python train.py --n_head=4 --attn_scale=0.177 --init_std_qkv=0.0501 --init_std_o=0.0106 --optimizer="muon_variant" --beta1=0.95 --lr_head=0.00626 --decay_shape="sqrt" --train_tokens=169100000
Each number is 128 + 32 x the weight over its row's rms, rounded and kept within 0 to 255. Layers, rows and columns count from 0. Numbers have three digits each. The size before them is the row's rms in percent of the matrix's.

# layer 5 attention output (transposed), 128x160, rms 0.323, rows 17-31,48-63,80-95,112-127, columns 80-159
094:093097181081212091103115137115093147095184129127096103087162134098171087065132177100151084109140085165196096138130111075117108114100066138135115122135176113115156070126112160089090100112132147122148114087153135109149217186103167153137153128
098:099098148126132101117200166107155099101193087138097120135120172159104119140084091097143131134146129123101181134100099147147141131123139137093170166089129171158111162137174078132091171096114099140167089114097106133067137195198093155111161099
101:116155114098108095146134129132120114138122156195071161117149122126139137137069127140173145144114105089169099061064142111140126107184111147106126125125158142148102138155193113103154112162130136123103125212150076158128117147103126137056103099
100:108102057110067095097055145091103120137136130080160103142109115087078133092142126108109115086116118108098169191082094142124140122137101061189178128146128187162171125152182101130140152155088186110167171145117180108128208057105118180123107153
099:170161132235129189093076094098159113113114086177207164113157109122103125098128118079132128139138099070141151141114148121072097160147188129196107109132126162112114156137103118118084121132179104098144101138121169118110101125062106162117141103
101:088189096181082078120116099088113120132099154162140101088153114137087159149159083100126176146153099111152127140122153107124107141133133155167048131144118116070121167113130125176137055179080115127126097133109119157174211102088158101159104191
101:130137127125137115116144099141151115089085125153087181116107064148095108126080112139102097104113088123142123153132128148151168069121137161104077191144154054155159154146110107183150151140157070095098178114100082160088084178158209144128138112
097:089082175146123125094166158166134117102172164171133109093104125102118076100139135151156115170047100149157126177152156167127180173143168098145112109121125057110181111031129111112144147092178127072083113089131112089166180142141186129148115103
095:126116191096125141098164076120092130106088183140177138114168118136129107104130108056135049122110140057154140135161121093124190106171140168155118088143179168113094146133099236159132169101205100142108096141122127105134116067086132118084135164
094:160084083097108105112208138142128147113150139087148164107133139136151125112080114187108085149161131103141175116118172137130133146158167068133105144094125094153117130196031079120142098100126074089174095122151158147135155138163127150113129132
103:089140121177153156089120097104106114152087085128102145100168046098130165102118175072114126153152104121173137154129073130185127132133071095134183071085163160145136141095175127148055117188177098149115166133088109204110117078120141109111117090
098:148131108158113107121089188086135120060091134114061154149158128109110096133109162149145132163152184112086153109103113120099135161166073164112139110158150086112092157133115192147079138160096092158091121150116174065129108119170155111171124159
103:100222128129157149148129110082159160137124179180055111145113092101069085088145096099111151111147144059109084131101054123153149150186130091118136124140139028142186096154114120109164116115122088165186112090176093145116131149166074145132121105
096:183144142165175125117127102171158119108091081089158109086147102106157054129092050150130127147093096122119094069125137108154074075141131110121141171173142127083109142097150116134125153151197097158161097071175150144154082138178119122145084172
093:061101128129168109097165109145149060201060145131055138124082110143064116119152136096151141102174133076141137092121106162171091168157121137124141155134178136102116101126135134195102147150175110111138106168140117097097181121149146081188120128
097:113105128142104081136163135133042105143191144141162119091171119143142140123129108119146179162126137144134123155124126111192092152128099160115062157115075151146151145169143126101125081101160152129093185113131092194183201143070148153066110135
100:138121096076131179089145169113144124116162171150102083153121070087156165175124128131114101045142156080094118126075104097095105129185158141089162085117126162178116124116089135121077139132183082137094146153118151154176063172106142130086142162
087:098137074099105126110130178143120118102146100113109142097125088154144089121166091172135099157135098135163105122196176123085169102148144137119143146109146170093139099162126168148105092140123185097116155087093163119108098158075062116100110084
105:117074163135182155133171118067189117187145155113139098139108161115128155060119126093076131114130101156092180120097174137108167108175193097160180162104140132139131162112169170139107160119118063125169099094108085058091114098124192133193126126
095:136115095125127143146087153165105130114183192136146116159130135136138111181160149191085138165187100103146065103119121098131119135136114148144091198188097091085172128198094137135093101159106111132116119103131079155139060108113093136110125077
091:160097137120138096165136135175104147141137129137100117125138135127109108114121190095177154190103102111156094138181139160135114089138128130102184039043100122096132118170141096177189184115095148142165078135089095125125152087141143111161091159
099:127065095128123132142124079111167071116106101108198140075094168068174150101200131165137089114128129101131125161153088155101086163128102117066133132120099111104130103148107174155144156072150126121108099156096074133080166160131112180098176079
104:104095138141135100167145178134121078154070090153126127136160094143133110092204134194078150142168166126137116166127149108194144187125127121115176134103122187113164137126160191059147137099140217117083109132101129112127118124125151095093150138
105:145124149124132119086091144139136157156188078118111132103201087180157152117106161130097118150155176115095132105102121091130151136070103144126122092170165161110121136141074166147137095141128127108172099049186126195108103159111167143115100069
111:142142151139126175082138124178165121151154071139147124125119136103154142134148089140121176171201103133103113144064144130170105126100130136119110143185150115174156125105162091149099103092097088196184155110136137149104032163137044129098099133
101:098172103111069124176076131116157073138055128164153114156125132103158130124170154072089133162143136148096046075133059151088106150130131164115162148166083121158095138148182163152158177155106104184140095091152128119064156125133141134095137121
096:158091132130188155117111162145184082155117117034147175142075182154122145062143117118121151174125136137168092131135163151069130116121123181096145163134109123112149102116129137107161150139101110094120121106087118065134117131191066141162072154
104:101116083080150178175148067150174144137137110164158108207126140081111139132107127107110217102107125097138114075100098113122145126125132119101126182140089170173160128152136079129181096146087098141161090091042100149076104139185215144075181167
100:138134141105114113134108138148115145073144162126164122085085137089150080126148157135105064110102158120182144126148195141150197111157075129118166105066140170142115078118128136122144173137087194086108172141104137142119186172144130082135088132
097:083138085152116127119151171123156155104105140120128145166078157105131136106156152125120162055147148160212135175135139095111132106164099137175135097094140155163103127155105159115145101137126107114115116111152097126128126146037166137114127091
094:136106086128170100137185175094109132094162128105135114152165142122167160128151191101063136171104118072117119122146143111150077090129106124148146162120125157083148112170110134073154089118077189160123158133083141172065108066108172141089112116
093:078138078057148138092134113134122164141135134125145169148079119125163072096112172144113073137127115103196154141172182118195129187129142095126147097121078096116159210079087137106050148125110109061150126183127142115067133142146173176170112082
089:143145104139079087149165143092132118132074132114199142092081156152092171146149138129134141158097118164069140115100133169172136112113133136124118132119207111093103120117088127174203179108115115122149177153166074107116084097099137132158097107
081:119186082099114133127110157146141131153070161145172142111117120097171159118162142095143194090158155150129122127131205094101161111132129100167101111158092148121107104062126140106165154116099145133047118147176108142131165110070133100158137159
092:180155115131123122136158081141145100115119102111122118085152153126138127140066103140121118151126139109104178152162074156075093142119149115149116114118101142115163160123084076108148070045172130157176183099181156154163174115163127049118099172
089:160146158140135162158143139124126142195124056220080116069155107169114125177073100084098132135110155169089123078114098147155159158160076108139150088109155155184118122082120102160104163095169111153138095102136168151100137144176108087153125158
092:102134112000109151145134152112164133128113073138123105118141146117137165175084082182145139100134108124153167107107120128238103123123149185082130109125128109139160108154149177053095102121158160129085143120103157120188140106211140167103149131
092:112143157111129127163115162154150182145152161166112109147141091145168093141096070128054130057086147153132132133050133089087167092152145147125124157160100121150109153138118088159094133158090158140124143129171111073076075113147126098194175153
089:172095190177170148088135128152090091094186149143195116119073122055123115105135138112104118108130067123106148070126108109095139165121107077129114126160163184197089068136122084109103098132098119134156122156130098097168190152130105100080164170
090:109144054098172127118163103137134094125086116144091139143086156097175134126145101091082163085115103149118145096084145095114131158102140197118151145134142119147119165125152093167117103178124111159165119195130106090084127088133085121106155140
094:083139086123143083133149114113168158034146160137166103158091126123079097094109190110153126101085142175131168104151171115151077118150166104120186141103113117127126121154093093105172097141099156074057072140140142088169185119185141161107102113
086:135110154155110102139110123147114149132144102164134143114140149133096133105084128137119170110069123174138186154083157093095123147146137152103093177109177117082117102094150101143126078159104192176107169156140110144154141053139121105165173138
087:161138161075094089197178089137146150088154162191118201158100061198164110122139103146138129093108128180094138121133125157113137124139114112141035081123099054106082132100105116129140126112199141181173131106187140119148068131125138153168103140
090:118145149149105141126129151150071100199121087105122187104116110214143102202112161115175165119105127098187121192093128159157111085110156137146060115166117045105073162167114116114171112123143159067170115160222102118145095141099118157132146056
090:075110103135142066140157118074117121172129078171164117104166114164191206164169132154220079111123112131127142134173130093124044133089165091149127124104129129073145171156121115168193117120091097130106131143130115098159077138073119107134135168
093:092125113147083121137137161133096102136139163133120145180191074140087147106104119145148085119133151110149149128087091144160113150093141151105134078146102130138106178084117061094113111108132166108129113192084159138155184068125127196117095114
097:095119088142087145097075130113127191102133097153119126132184164149143094167175054112120129094116143107091223142122154166140220116134134108129093107059129096126125119151108123081137159080105114131178136110151126067164236150111122169086096163
111:166185138127121166131062124102107128150144109138087085183208133105144168096124138205180142081122123132139097161151101187124159068135099052132131109114196155113117115147152114196193163145115125135169132115153105120114115120161091124197139119
113:097122122177159134115091076160149126135129042164142195135121152154094116173140121147092147171142164147119114127149103141151131122109162136136121161130104135109130167152146048089146080171109120135140113098085116180068156088162121117159129095
107:142099129105111113113116088129136117094130098094180151145122085114172130080119163166164130074085126115115127113141097116158098112061091129139085184082181097104124150181178121127094150138185096187152117166099140125128123089142129188114145122
110:161176160215095172146099184150102152084134104149120136172114125112076072164157135142109121146112113168163124164143177114100114094102051186108130054172154112095144082144098160128169200115099157103109121106149157162096130164133115159112153099
115:137109145079148115142151148154077109073104167157091138089082134112151132154161080162160186166142161138110134137166140130100140087113147143118126147101160062105102178005126108136151134154120132103072167157115177149178136155102144137071128123
109:093107193148149135138141097129131103128117173120103202142057116113099124142206139149125081135141182150115112035070057157085128085082084148091153145166125102169174136105088079137202111100114107076122147197146134147157150140126146106065134120
114:121119174113130127143173152101123110135185075099098093156124100145123100136138130155121102198162136115094150148160182212137129162116109144152137141115109122170120087158135142042076153131107118162181110054161128139094075116153190115048142147
110:116182123101111184146128156155118176151139167101068123147139120157142144198080191067122158088102172144118137104078115139054092101139158165148148064116130147050084161164136166133098080070103114203094116150162162126139127104126105167132075135
112:142198089094123166160074128094160206134088129129146147146090091133050133122066158141211099109115155152154094142135164161080135048168126092121148102116103140214148145137160137115091159128166165153095158144106112098121076135111092087095124166
106:124138126142178091185090179093048131209119086092100140132125152145130114104164130219145117139100094112148120150100121167079150131088094123126132144114081131061128146111136111147075108093095094105161128129098121154169125126112189140144148167
112:130147109119160136166151130063149195152169112083129109118104059096125133113202117150169159113167100125141109143145090075156159108057104115200141104147096105084119094087103135137107187082174107126111117158062178114104138235099113143155091119
118:103118109142107101110127118159131110146172139196139066120199194139119131101056124061199132105111130114086140105149132130126119156141155133143110184168086087177151173174125122162145189093151142108137172168111080108085150156157125122123129121
113:170127155135120120128114160148137159136167107106155128084084114097109151098141128145100071118203095196091087119183115162135131164113144051101129114163182154115137098110109124097116183099141134182076172124189139112140096163098088118194126082
124:183119163106096180146103148166129144162139118058119105128128114201090146154122130123110118122110062133085147105130156162118132106110136162143121158203099169164132125093132115091093125117163126148040144158107143163121159093144156123140135120
114:168064165114107120155141098083086153123208160154105132066094156140133138197153143126117126150120137119103099187161132112119128130177133159089133156088151139096142068174046099154127164171074149172107132161108160106118116130171136072118205146
103:104168169140094152163095068121134143137137112108153135099139102119052158112123166098096147123119133138130107122106137059138094117156144175117068113125165154141167118117126093142097140176110044136104152123113162149197163133123097104184173144
# layer 5 attention value, 32x160, rms 0.0792, rows 17-31, columns 80-159
095:146146174133130152185129099174128119123133181094145170156144110094145128081111107127076158108054080093142117090129142227142149152138108134132062167108101158150144160166141119114145132114136125123194154149131116122156121090054145094170139164
101:175180161150148150185101087150151135131114133161070090125125157158127075105155088075080109073117125184142129175128030128166116116125170132157099100131121102145167155110121156144111071104112104104148148126082086058120132126103169127104137102
102:103070113074131146053093099081075113103145209119186119155188142151079180102135199119145077082139107154133044109129114159168065182109159135126140139108109140154169105083132116136108113128087116154108115121126140101188127121154121152151122177
104:108163129154160152150177089175115164168104062103119118234149158127155154124111124141163101097108197112093082153127143137138070114130118126117112149119139130113143110178064092135059074123126160159119080153159103136113117192181126113194095122
098:089117107187135073198128098097130187127171149096094166152113096176166154134159153114144103194148108090124113126099134095127140118109132099129177179125142104145114126128153120129050106163103049166124109131201106111157125186109069153213113114
103:141173058129113158101110111172157149085147140101065195154148115177086102120095119101158115112106102138102068173141109115149153143060111097065153085141136166136107138105182128125145176099149098125123116095120167126151175157109153142105142183
104:151171148169110125120095122127106152122100125101154069101057167116128113089145108148164072127127131128148141122169108140087156184187121139138114081152145132099139110111116144155063174184128123125167153072107172151116097107121139172217130099
099:105087222186108076104108142126123153091092145127158068160130121169105147135126096134114091141176116139170123134114084126153072069148124122137137194169122168103120146140113144115149087132075154166171146114115128143104147141106175103072106069
100:106112166087132122057109158071082134134130084161120208150151110136117110168116077125085156087155099083058088117164146175082121126164113086105096131130165098107173136138080148120153185126162157126109133074111119117126184130129116129163186119
103:106094145157112092129123122193092094115101104125075110185163127140091096130126120154098122091136084149096123135106156169202112142149082164105181130162149132100152141116114146097147145092171154076167139132155103113155140152090158165130181122
106:157147131138129111156104110106138201070173108102140081141176165143100129191169120183118159120113104075138142117068162135140143114153143130095149162171121152136170090121130093075135129150104127109096052159181189111099092118111091073144191091
103:097101125127190144088108114136116168102116172130072093110161099079126188143093104110115087122121152161088198159087159120105145106125136160177142127105048143120142169109153135166138120122132165144107171156109153119172095107079114148109072138
105:117115128150077097112138115167146128113100113141150087133168119074209125088088124129116136206140169187109140108046099084156091136221145168114131117167105122155059163133136114125100137097128059160127097129119154100144152137103196201200126137
097:126141135070134168103137148156154136099128124169104083083161108153095161101201141138153123101070091168131087127158142152125146165099134142166137164100093125130183142101161170107076142124138144124124115078115107136141137145165107104131046172
094:186138121052087167143083192134183117154144124160201116189148128176104078166130168137143116157134065098087116112141062139073189150099148123100102169126068111140093168082151133144124137144176160117163116112164075123172094122078096143139090117
# layer 5 MLP up, 960x160, rms 0.147, rows 0-47, columns 80-159
098:098120135157113142111165079120089162126079182126174159114081153140093126093115138071099160175093140126184103160103130085203119102112127099127159155109077167176148085123170182097157157131134114143118094124114111133152044096146093114152105089
093:137093180123160154106157039108127104100074112171130152080128113086146097097127143142193150076122112119148141195126086160069105109123131114057171122068193150136149129109103168137154094158147132085105162152137124162125168077151090078122118190
088:111089124094140112118123136134131208080122094176065125138142121144177084082183128078158159098093138122143153116136140132108155165135094070140130154088126110172097123108192160169064058128158140158140137159180095084071094117143076081102107150
096:164142130103095108151082144080095170135073164142128137118108131157124116138160147147119093135120123124115185097107155082125136159140095136105113117083131132155184072075140147159111147161086170174139099152141159096117079136174084116107121124
094:116139177142112165157148144096060123092102138124237128163126121136175117129100106161177142140174121101133147166143137085115107138148184154128113148091147151133159134132202200107168165142155124076139106114102087134155110107082112108190143141
095:136140117044130123205150105081178145098084103117142120138176176136149133082131127130137118145125208136097145103185138158093105138116135136140113139146137110115096139097111171150130181125143110200115127202096096125160137201076144102205152120
096:175117217160142109142141122050133125128184187097117127133136143105139103149162133090117087122127134142106075133096067135139123126148122131092082140139082079121143118142091116146081049160113126058132083135132136117127201110187117128118125058
097:149137082139133088135126100144153162060096117127144120124130145148148126116144159133122110082109142093098144129093129140097204091073112109169206153106142157102123111084160170169089164107140102133185157127162101116094150059128115129142103186
101:114056138169109103183170067107158140154112134169094130147150119111128100156083175140159114088112097124127168112193089137148207086130190102149134198070106100097125185110139150117094122083150143141107135115085162116167119122126105080104111137
093:110131123147186094116121117105169101165141109160128147140148097151107106159158119048138178098161166111108221112137183118125144130125112078148149107082158159091145166123163090120174181132128121139170164162122132107155133103074106093107121100
111:093171151143107114147143140113118124109156134117121137130158124101138111125118114138163114113137143078068106094155146152122144044103165149100164174141152152140107092150194154110124090101115095100115109095191091115116115110115033124091097205
100:197134158121157138132149103133118100161134074123109146102114107097131112153121145118142131134139102072127174113156112095177070111077159120133097091130184165149203098162114161106184113183149196125105151181174103116110054146115074137076098140
102:092159074110123135055123139115104138106081114154125158135111173122153173122162123055168118110128126116066103087172107152017155116121185158108074149099135168073149117124082125140122159123166083083135110185124149127151108107112101107149103144
104:071078144103067088105134117136123116101105090212133151130110133068129158154149077090173087196115130157138123172161148141121128150093129157140171076181056109166150127066078121094170137101100143165101073133148132148080124115116164152097183083
105:120166159135149107071078106172170106162164085141138044112119140141150105114083108132118121180118074083191121136176097174143079109188108144139159083126113079118099095106105115154180085170134094087089141123155091119130154179108098102135119179
107:096158122117084130116146158142046137059100136136148119153088103078080083075106100155142100127148059092083146129168147110162111111189179146085129120142114120181114128160145173145190158118141099143150137155117144099191122171103089134149154147
110:153120188108123136131101122122077115196150121153102178081167131109204168137105083088156171113141115090112074111121169127133157060086155138075130158106092121144137172127196128062127083099085116126153157094131125126148136151129085129151131197
072:131092163081113113151165142164118162144092093124142094083120177116135175112139136113109082136113125082159131109138161110130078104108147115149147151108147156067107065101133106100110137096184142100162137116183106086092028097163121133140072154
095:156171219180090070188200170112084188153193089141137166152112095148133136130077087149140130150127140122129199143136168187131173137108088083101081113119138102168069091162071160106090098122141143137157102130164159161149158124102123110093181169
106:142089176097113133171112120136092181166086090097109118114152156124134188147117120146097158150170141134111088143110122130105150139122130092157163146193094122110184131094116139151175079167124147094102132134090145136206102099159169105097085118
118:155193174137138129039107150101089100090150109202144159134187133137150168156172123155172083099140144079125103116098085075172167121088127160081060132146136111122120140091058126123128156127092131133126076181131142167124121092119162112109117180
099:138120125130130119054138164157167100094104094141087109110148044145065151092130107171106144164174129146164138095149114091146111105101114108104148147124103135126104101134089144151020159151155110184132109152148091157136069075152160155157191129
099:118182138141130100071116124156119132140098116123124162101117128119123146070143084165112103140099154083171106119092064106140143056146139155170202099159156125133153101109068086079097126151204130103111108104116105103114087078184131155112130146
101:101171145069093141116213149128141118137084094126134134078102125133117099093142084146115103138138119139123164154120139148124147109123140129129114172117131061198099143132104090160054163147091127138076104115126123189109158089114083101020141138
109:091153144185115112130112097103109122080113142152166122183095166125128092095094128165085112108108167123097138105146158150148102148151129167120117071143170073122160088062125140133140187113113111159168165122141103093113149129121174121143098130
088:112091104189070109123146099123149091098118167127115142081112132096156185150094108074179118091146149053160139101122078149163105110118114103163161160160068083091194123157175196130182119119090078135156147130185115143154173100164180127195093118
100:159082137113140108128160190063107118110161094190153190186189137093111092144076175173147151162125129131101090174161118081148063092110152120155132159158165083091098162066079117125161100119156109139149078105158141199126101145090131136183137137
107:114122165127092148134156115101158150114121146167125036138062130140118174089186118117135109134137147155076112074143113087091160116119111098107113102143141130112102165131109088120088054105159092128144117132146138140148122193138178100142175161
099:134129048114173143133152200154103077127097082147127124157155121102076161134140111147126153102189065169093107093152069063079135075127123104159142138108145098150080150099144090146116136082148101141139083154152137091111121145119101126155113121
102:116172106105088187152136111169112155157093129135154080140092142152113107129163138106216120141145116132093127133097100174129216126063090149110153148187142147086119104149140131127136055154124151095093172153130088148109113151093135155105130125
098:099168124128162158111171137119106196180042120181109161097146103117159125165172128147089135111115147170107040123124146128148145074075136133084160126122144137128140107127175142122098149063101103117101084140150120174147052119172083147110159175
102:149140174119094143153116115150162132150126125089164110117158047184182100168123124131113082062134115134112112126123166199140149135136111101212193069064115142089164112103149163090155172104121186109152144164135122114137154109131138121097106117
101:152149102152138078107125086138136108138144152166130088170146107160085131087142114148162101060164138111134112169084086091168138116120124140181179158104094086130077127126197110077142124146140111154187074115156056088173090132140127126142120154
089:124188135191112123143145102082115090102116165174125157062103059192074106092141051132092183107129118062138140128162175156111149115068112138186144182089112111149153141087178183115125118136105127099102188127147138154097150149172128156142133179
105:157125093174116186125140124101114171175112134160103153125086181156136146145113061090137089109161105145087104117220149146129114097165101154152185150094076088126141097153152130065177168149169074054083153125126131091099171139088132124202158077
100:080205161134115140168113096153135103081114103131185127081038151193149141165127160167120119114161114183041122154117152136154121143113087085158121119101182108134127133080162166089111148129174144114079134107183113140139118164094144069143169158
088:110107097105116157120156100156124156088144145126157157120195147124163091142212100163187155114133127138125121143108091101151098086136120135110127087119134147175067096125153131070117131170136096089147155128139203118110096115193089195163044125
112:137140140134114126127136132174153129133145103141153187137097162140120157149072110138125126134184132103168102101105145182104120043131120132147144164159132155095124106141132169099193130115156111108164185138120124171186110099172080041136121121
098:112180123115104108136157187121157154123147099066116098138064140059164177095099092139117110137133175172135140099108097140095083098140153099151169153126143143124111070181082151188096094104209162095160112133138159150150095071093110134126107102
108:149096074143134107152157175134144215116150124165128111162105092094079055170047187156148171086071099126099094157122103144136129134090135064104138166134138137137139098111192116084102098086143062130150133142119172171125127131081162116120109085
100:148105153117146134121140102105129132082103143090162108162101082111128123123134151128128131179096093129121162080116097159090180125090129160181216186113104163170087160117173077174211130110114164127139119100126193190133122112086105189120133104
104:103150115164068144106122085167108183162137039165124087119119128158055158037090153125149113121137131166097158092142094123114144152119100129189124123118122165063117153118143137183121166075133126107082131088151176117153143100124132091110117146
096:155101124146119076082136083116175147132086082075151143136071114142169133085208131170146097166118040085153131113141128139145109182138138065103127133141111138142166098134120063091136118104129120201121128113131128170124121127166138188113147151
099:121118178186117095148155129083144125118097055146100139148131096065107141131087076108175124077142143183113080131080149142075152140099211109101145151161139174112110126107114105131201092057164098150097121132121115129106192121109174146102118120
107:103114122127121074146124125092066129108088120094115117078206130167157119112098138102130124128123107073122140175134080134151154110180039175102147118150129161142194173116070136149180137167162121164104104128161119132131130191077102164125106144
100:123188094138128085128131136171133072130067109095102110089182110123130117085152116147112140157073112134142138122148114114173130118155070134128073116144062133177169097217137105163151162109137127071070090129079124112146096141142153169107146119
105:112135155201139090117167082144154089157139109109155101139096139119061114175088152076115140100149127076129138145117140157063102176181142104185161070056152152100162110153105163112156149124168143122134130091137106100118109055153205160156101089
102:056192085123158138089143136154152046138120113177136128074105133140122149144154139105158077127106124058151153168132088124072089091173111165107144176105059153122135097184132123104154128136144108112096139141096119153111097110165084139152149148
# layer 5 MLP down (transposed), 960x160, rms 0.105, rows 0-46, columns 80-159
105:054175112127124145112092161153130146128176119135064104125221124070128167129136101132139100105135121146153172103123107115126208161132079113095096191134153102053117080128091098132155104159087149154130100122189110140200113107159114148079112140
102:090137070142151117141124080158070144117162131145112116108125152159108074123188137117101123119149119129165135152179093093135135124172087151097135102071104218109085110121139110131027108141170181162109152109141141130119173087174137152162104113
094:056088145127127170216138064163158105172144134195126127074114141106141081146122142129090122143168130176098146116129126108132142105117128062110136164092131124138099119108128112221114079118147173158081156074149089232096188162079070114123148095
096:093171151153129133109112064189142110100118151161070169151115131116140031119131120105164143130158116136109159155073137132119132120098120114120087143129111117124119088118163090145053109123127111109094079093117146135151080154110089100175162048
093:091115147131108119160112125042074126123118145068076084158137118142141139103090176172159082127126171114093120113093132176089122121123116155166123136152152138129104148112089114168180104147132132184155089106160118153123222107169102087176166099
092:156126114049128126118172163109098095169124124193147121103173151123083129077127142134057163145154112120124110160113093142162140159106102139129111142068094146113152136118094138130141136148069087104046153148119145111141163125185087108105113099
095:149052115095127112076108079154149172151119159153141121186155147120071136111105096156129183130100167124143148111135111113125143131154101124095143071080115190130128158128073135097170107113125166127163159069173159146191154118070062126168101133
096:144120106139162121099062111119135112101148081138079182140140063095137153107101142134125139123142158192132156151109168122108187169141101144158174105114097102087108118193085158085095126141106213124133145109093133216153110161114118084089142168
104:171114115124087133083137162177168122133119174166099100168128154105147079156131130157110170098108143150117198109168135118157076153118112137169091114158096147089177174136118115162101141134123128130054140165133166166148146107131114097162146147
091:138054089095146150191082107129122132210095122084117200130132138153133126122117086083088107106157145151119202181087147096092103127136133152146116144143136058141174089130146140120117082069120143067084140139108102050120123177136146124143143079
109:148160144116046087184159174154099121121135087144115085112138164175083128165137119108128090148109111138146109182126135082138150176119119147145198128085113141195131116153107144093137099096127067101079171146151130082108096159136132094135085177
092:047115098149135092164084131104113139147175153125113107116096138120098149157133112172140094133125141177151128163139096160104113099123150131129143145167094122174179080148127117156134119073130118153106115121137120119136171119075209124137102084
101:114184095167116126037161180175129088100155107140085127174133099174141166153101117053148136137095071141130117135162116111141076138148098115095138104180137178081110089109149143187102095124116143124145118118075129202195117149092151119153141178
098:126100141090114177134135135124137103109153152169105143073132121127165148143066113161185166139132124119169112153147133176155108117094133154115150151112170135196171092108135109097162134154133109122148137176100122171129075111073161146107146106
109:101074118156135096139129143118129155133187117163139127134124106204131126144129160126060127118113077114170123124160176127125106084162188129157117061136134146106150166106082112114196135111122135126106133130161149082146217173113106117139117156
104:082079121144071166118197133133124152147122127130131129134087131144148127129157082127104125083146110132042145196141158107142151134141194113101110180121128109129129125176142131133199101116132176167096158107132151081117132106118086239157169117
109:140114190125090097117063130147106072137084104159144092106174119131201145144163092172179177066106074113144087128143117107122192082077112173123113150112136128130138091117121102083145141146094090092104147120197113097137119142133202120105158142
104:102148136097106089122145136110143127164118086150156148095134137106106166076228187109083077141105122114132161135114100112101106083111164105132120095117078181056131079058193099100184090140144143075146144152165175159142206105095117136149096160
091:166130068132177121158119108124182126153110097171144147182128133079120133115128121183095121147144138096153109109118121131176178168144123190116115075081147112119170091174145128117145094130172159171084178093092124059143154204173121083131139125
097:154154164139196099099129150040185092131133140166135086124139117151132166133030100142137179108168123094136152128202127154126078134179188124124162151139121151143112180159147166133107142167144113176092142120164118122141064179107082151108131101
120:147150150150144135063068124097075087164141118154097157141147092144164164143115132130075137079053139130147130139135145130136120135159090133137112074051111133144094121136131157162161158136114104174110067149111147197118124095121128124122148121
097:132089150108156139096107168149116117134116168120176104161154078139134107133149126089104084196108102094140176093082105082114089176103107153130088133115149164123158150074169120184153130145161108124139184104076120122126117185105140127100111132
103:110109095097168130127138131150161116148081090106155134060172115155123080161109076070097103219085111138118152144125125056125119173159145127194142148117133149132131113173134144206158150082100188103134099081077140134156133142106132144129097126
098:082130126059111084112150057119162110144147111105141113064099190121074147109146162124092126143079138126159124096152126132111158165110099115076114170160154109139118087118135124100067133102106122140082164131127164114130077094121091120204132188
110:103116135147116129142153115106132116158098211104208103137129142151099104138124204143166174148037153130148149128130125093118124119166127108163107146152137134111098101121118054169124159102125145107124165135079078149167177123125065093132110169
089:174129183099132164094104128166170121114127121174198187123123094104165097149197137093202136072147132073109117162143131143096116104113099148116171134153073113136191180117127167136144158140084139097143140149104097114142103133117167119116079096
100:198083091120117127102159105111096147144130195101118106093182153152152138135147064088146091090134121201172090120101122106092153156136135138151168096124139179168088095110132125132144180098133145139107116109120125136128093149103186108085116113
107:112080166115181116175191101135133131129138155149113117104115118059074207110158091131098144116119159198147125067162152110114107092101154108129118166077103086106125162152127051109145167133170175154132135090094075132200175086141196092129100179
106:117155091105135110097124157132112131124137117158115087118148117137078150133151090118097175115155126162164186143098099079111090170167169091142136133127118141066132066121121131113165142091104129098096149131117180153055190119109116131168030125
103:110088151098111061098162133094165135145082123147148151131154171134094181081202136168152092151087032094098117111128099125118132127068132172104180151132132160178107118154111172184132112106105109090158094129182164136121176164094091116092135170
096:096091148132056161153139125214147044135125104128137131075171191156121133111107117159150167099080119095148099139164195125120140155128181140140140167104087148129152094068120081120063110130153103162149081074147127118094048124194138162176130157
097:104159104102157089143151128044103123177083179136172199171094105125100137120106163113125155084117129107110156180067145110204149164180114066121148181130133151102141136159119119150107143108124065145107138073101174074160091147133140142112114095
099:142100077098096116154163115084105126159169099089128148093150158211175118141083188137143135192115122109177140098146158116166167086152139094150161118071130131112120149066120158139101123124080125213162157171146146180136122112100151187143165149
089:121125103108150131167136154222135175098146141183119082117095159101134148160082101116178094102157142193088101096125053111103112130169168125087142096152151134076096143135132098134122130181202162144165125121142123135077205152096122120091119097
090:085109105163161165175139144155116186105115130107144147113091143133167121137108137137122154091137243136156132163079116100113124084110168146096153134138104162107152202153121172151122174114129145153148160138122041127131056107114110108140152095
098:153121093118170125142148103146122121105125098139184170145105155146118171165143111168165065172130107057114177156166121169062127111155161111127164085082097127152118156072152149084092140111118090149086100132070167112090173119147107156099096151
097:101109099099095105123187127157100148155092147132174165136118163073134101136160128144174149101121113179156125130140059118165097139139150079087125089105156092125104069152136104088187127174171130062123143193128202176110235177146082145074104129
115:138130128093094148120114185132135126141135115139181109069097155064135178128128188102161097124124114136118128105157075133142145215157169218132126115096150119121156098126129170082156115087114157127155150158163088124107214111083123140092091153
116:097160167063068078107143144090188167158096126120149124124114113091154143058129135138166154156121144130080172081089123117090081084147134133128157131142168161103155088079099118115142088119185173162103159139128181176095206119115144173150124128
106:128090111142143194085109138114100155132157134113120155159184111190144181121166104083136166060092111134107094182085140135099145110160092138184089160137132150115123134135059104072110141124116189116136141104096109113119159170097110139083144145
103:176130125133100146117105139095111081098178119071086137131057101111154107093147148110120133090133136149183081138132172151091086111126172078088168113151095131132124095146086175091137157124154094101158137111140085052129207152190173102194138149
098:152149172178153153145135086093129133132121113151102188159194145050134164135131095155098079163107132197132160169130116138160136126163035100135063138123107127156101149164165104186099139172158165114142128144085164154173155137115139134113119133
106:153090143108130083146092129105192101132177073140155133117141113093061142093142133120161105092110080105122111177105158128135127096150131103108082142094107143198100107128096109077173097154145158103134090085138092084135176141146074161203153158
094:110133187158188139104102097093126132115101143070102200158152132125195158132107092128130150118129198111123112091180113160154170109124103117121098118145143098149119151112108155097125096180111070093074130133118141184098116123165207156152083085
098:170113096131139122142106131189157135086103145187182136104139115066131166097109164125155152143120104094117113192111142142159159109096117081131093093145164095165197101178064111151101136153046134091131110171176121103120108136078097101128114131
105:147121185109167138094111144091094168127130144161096112093059147031186145170096068135132110085116167109120129096168102104126138160109116113153124165105132134111164206097125120115112133154141159105088109184145104114143137149134125161131079108
107:111161081162145097131113131233231089119132165116132192125149159076071136113123148075077131124113141101148069122069132162116114162159140095147135156154088102183116090109147115067156086210149115140151130196159119135131160095080123110120113149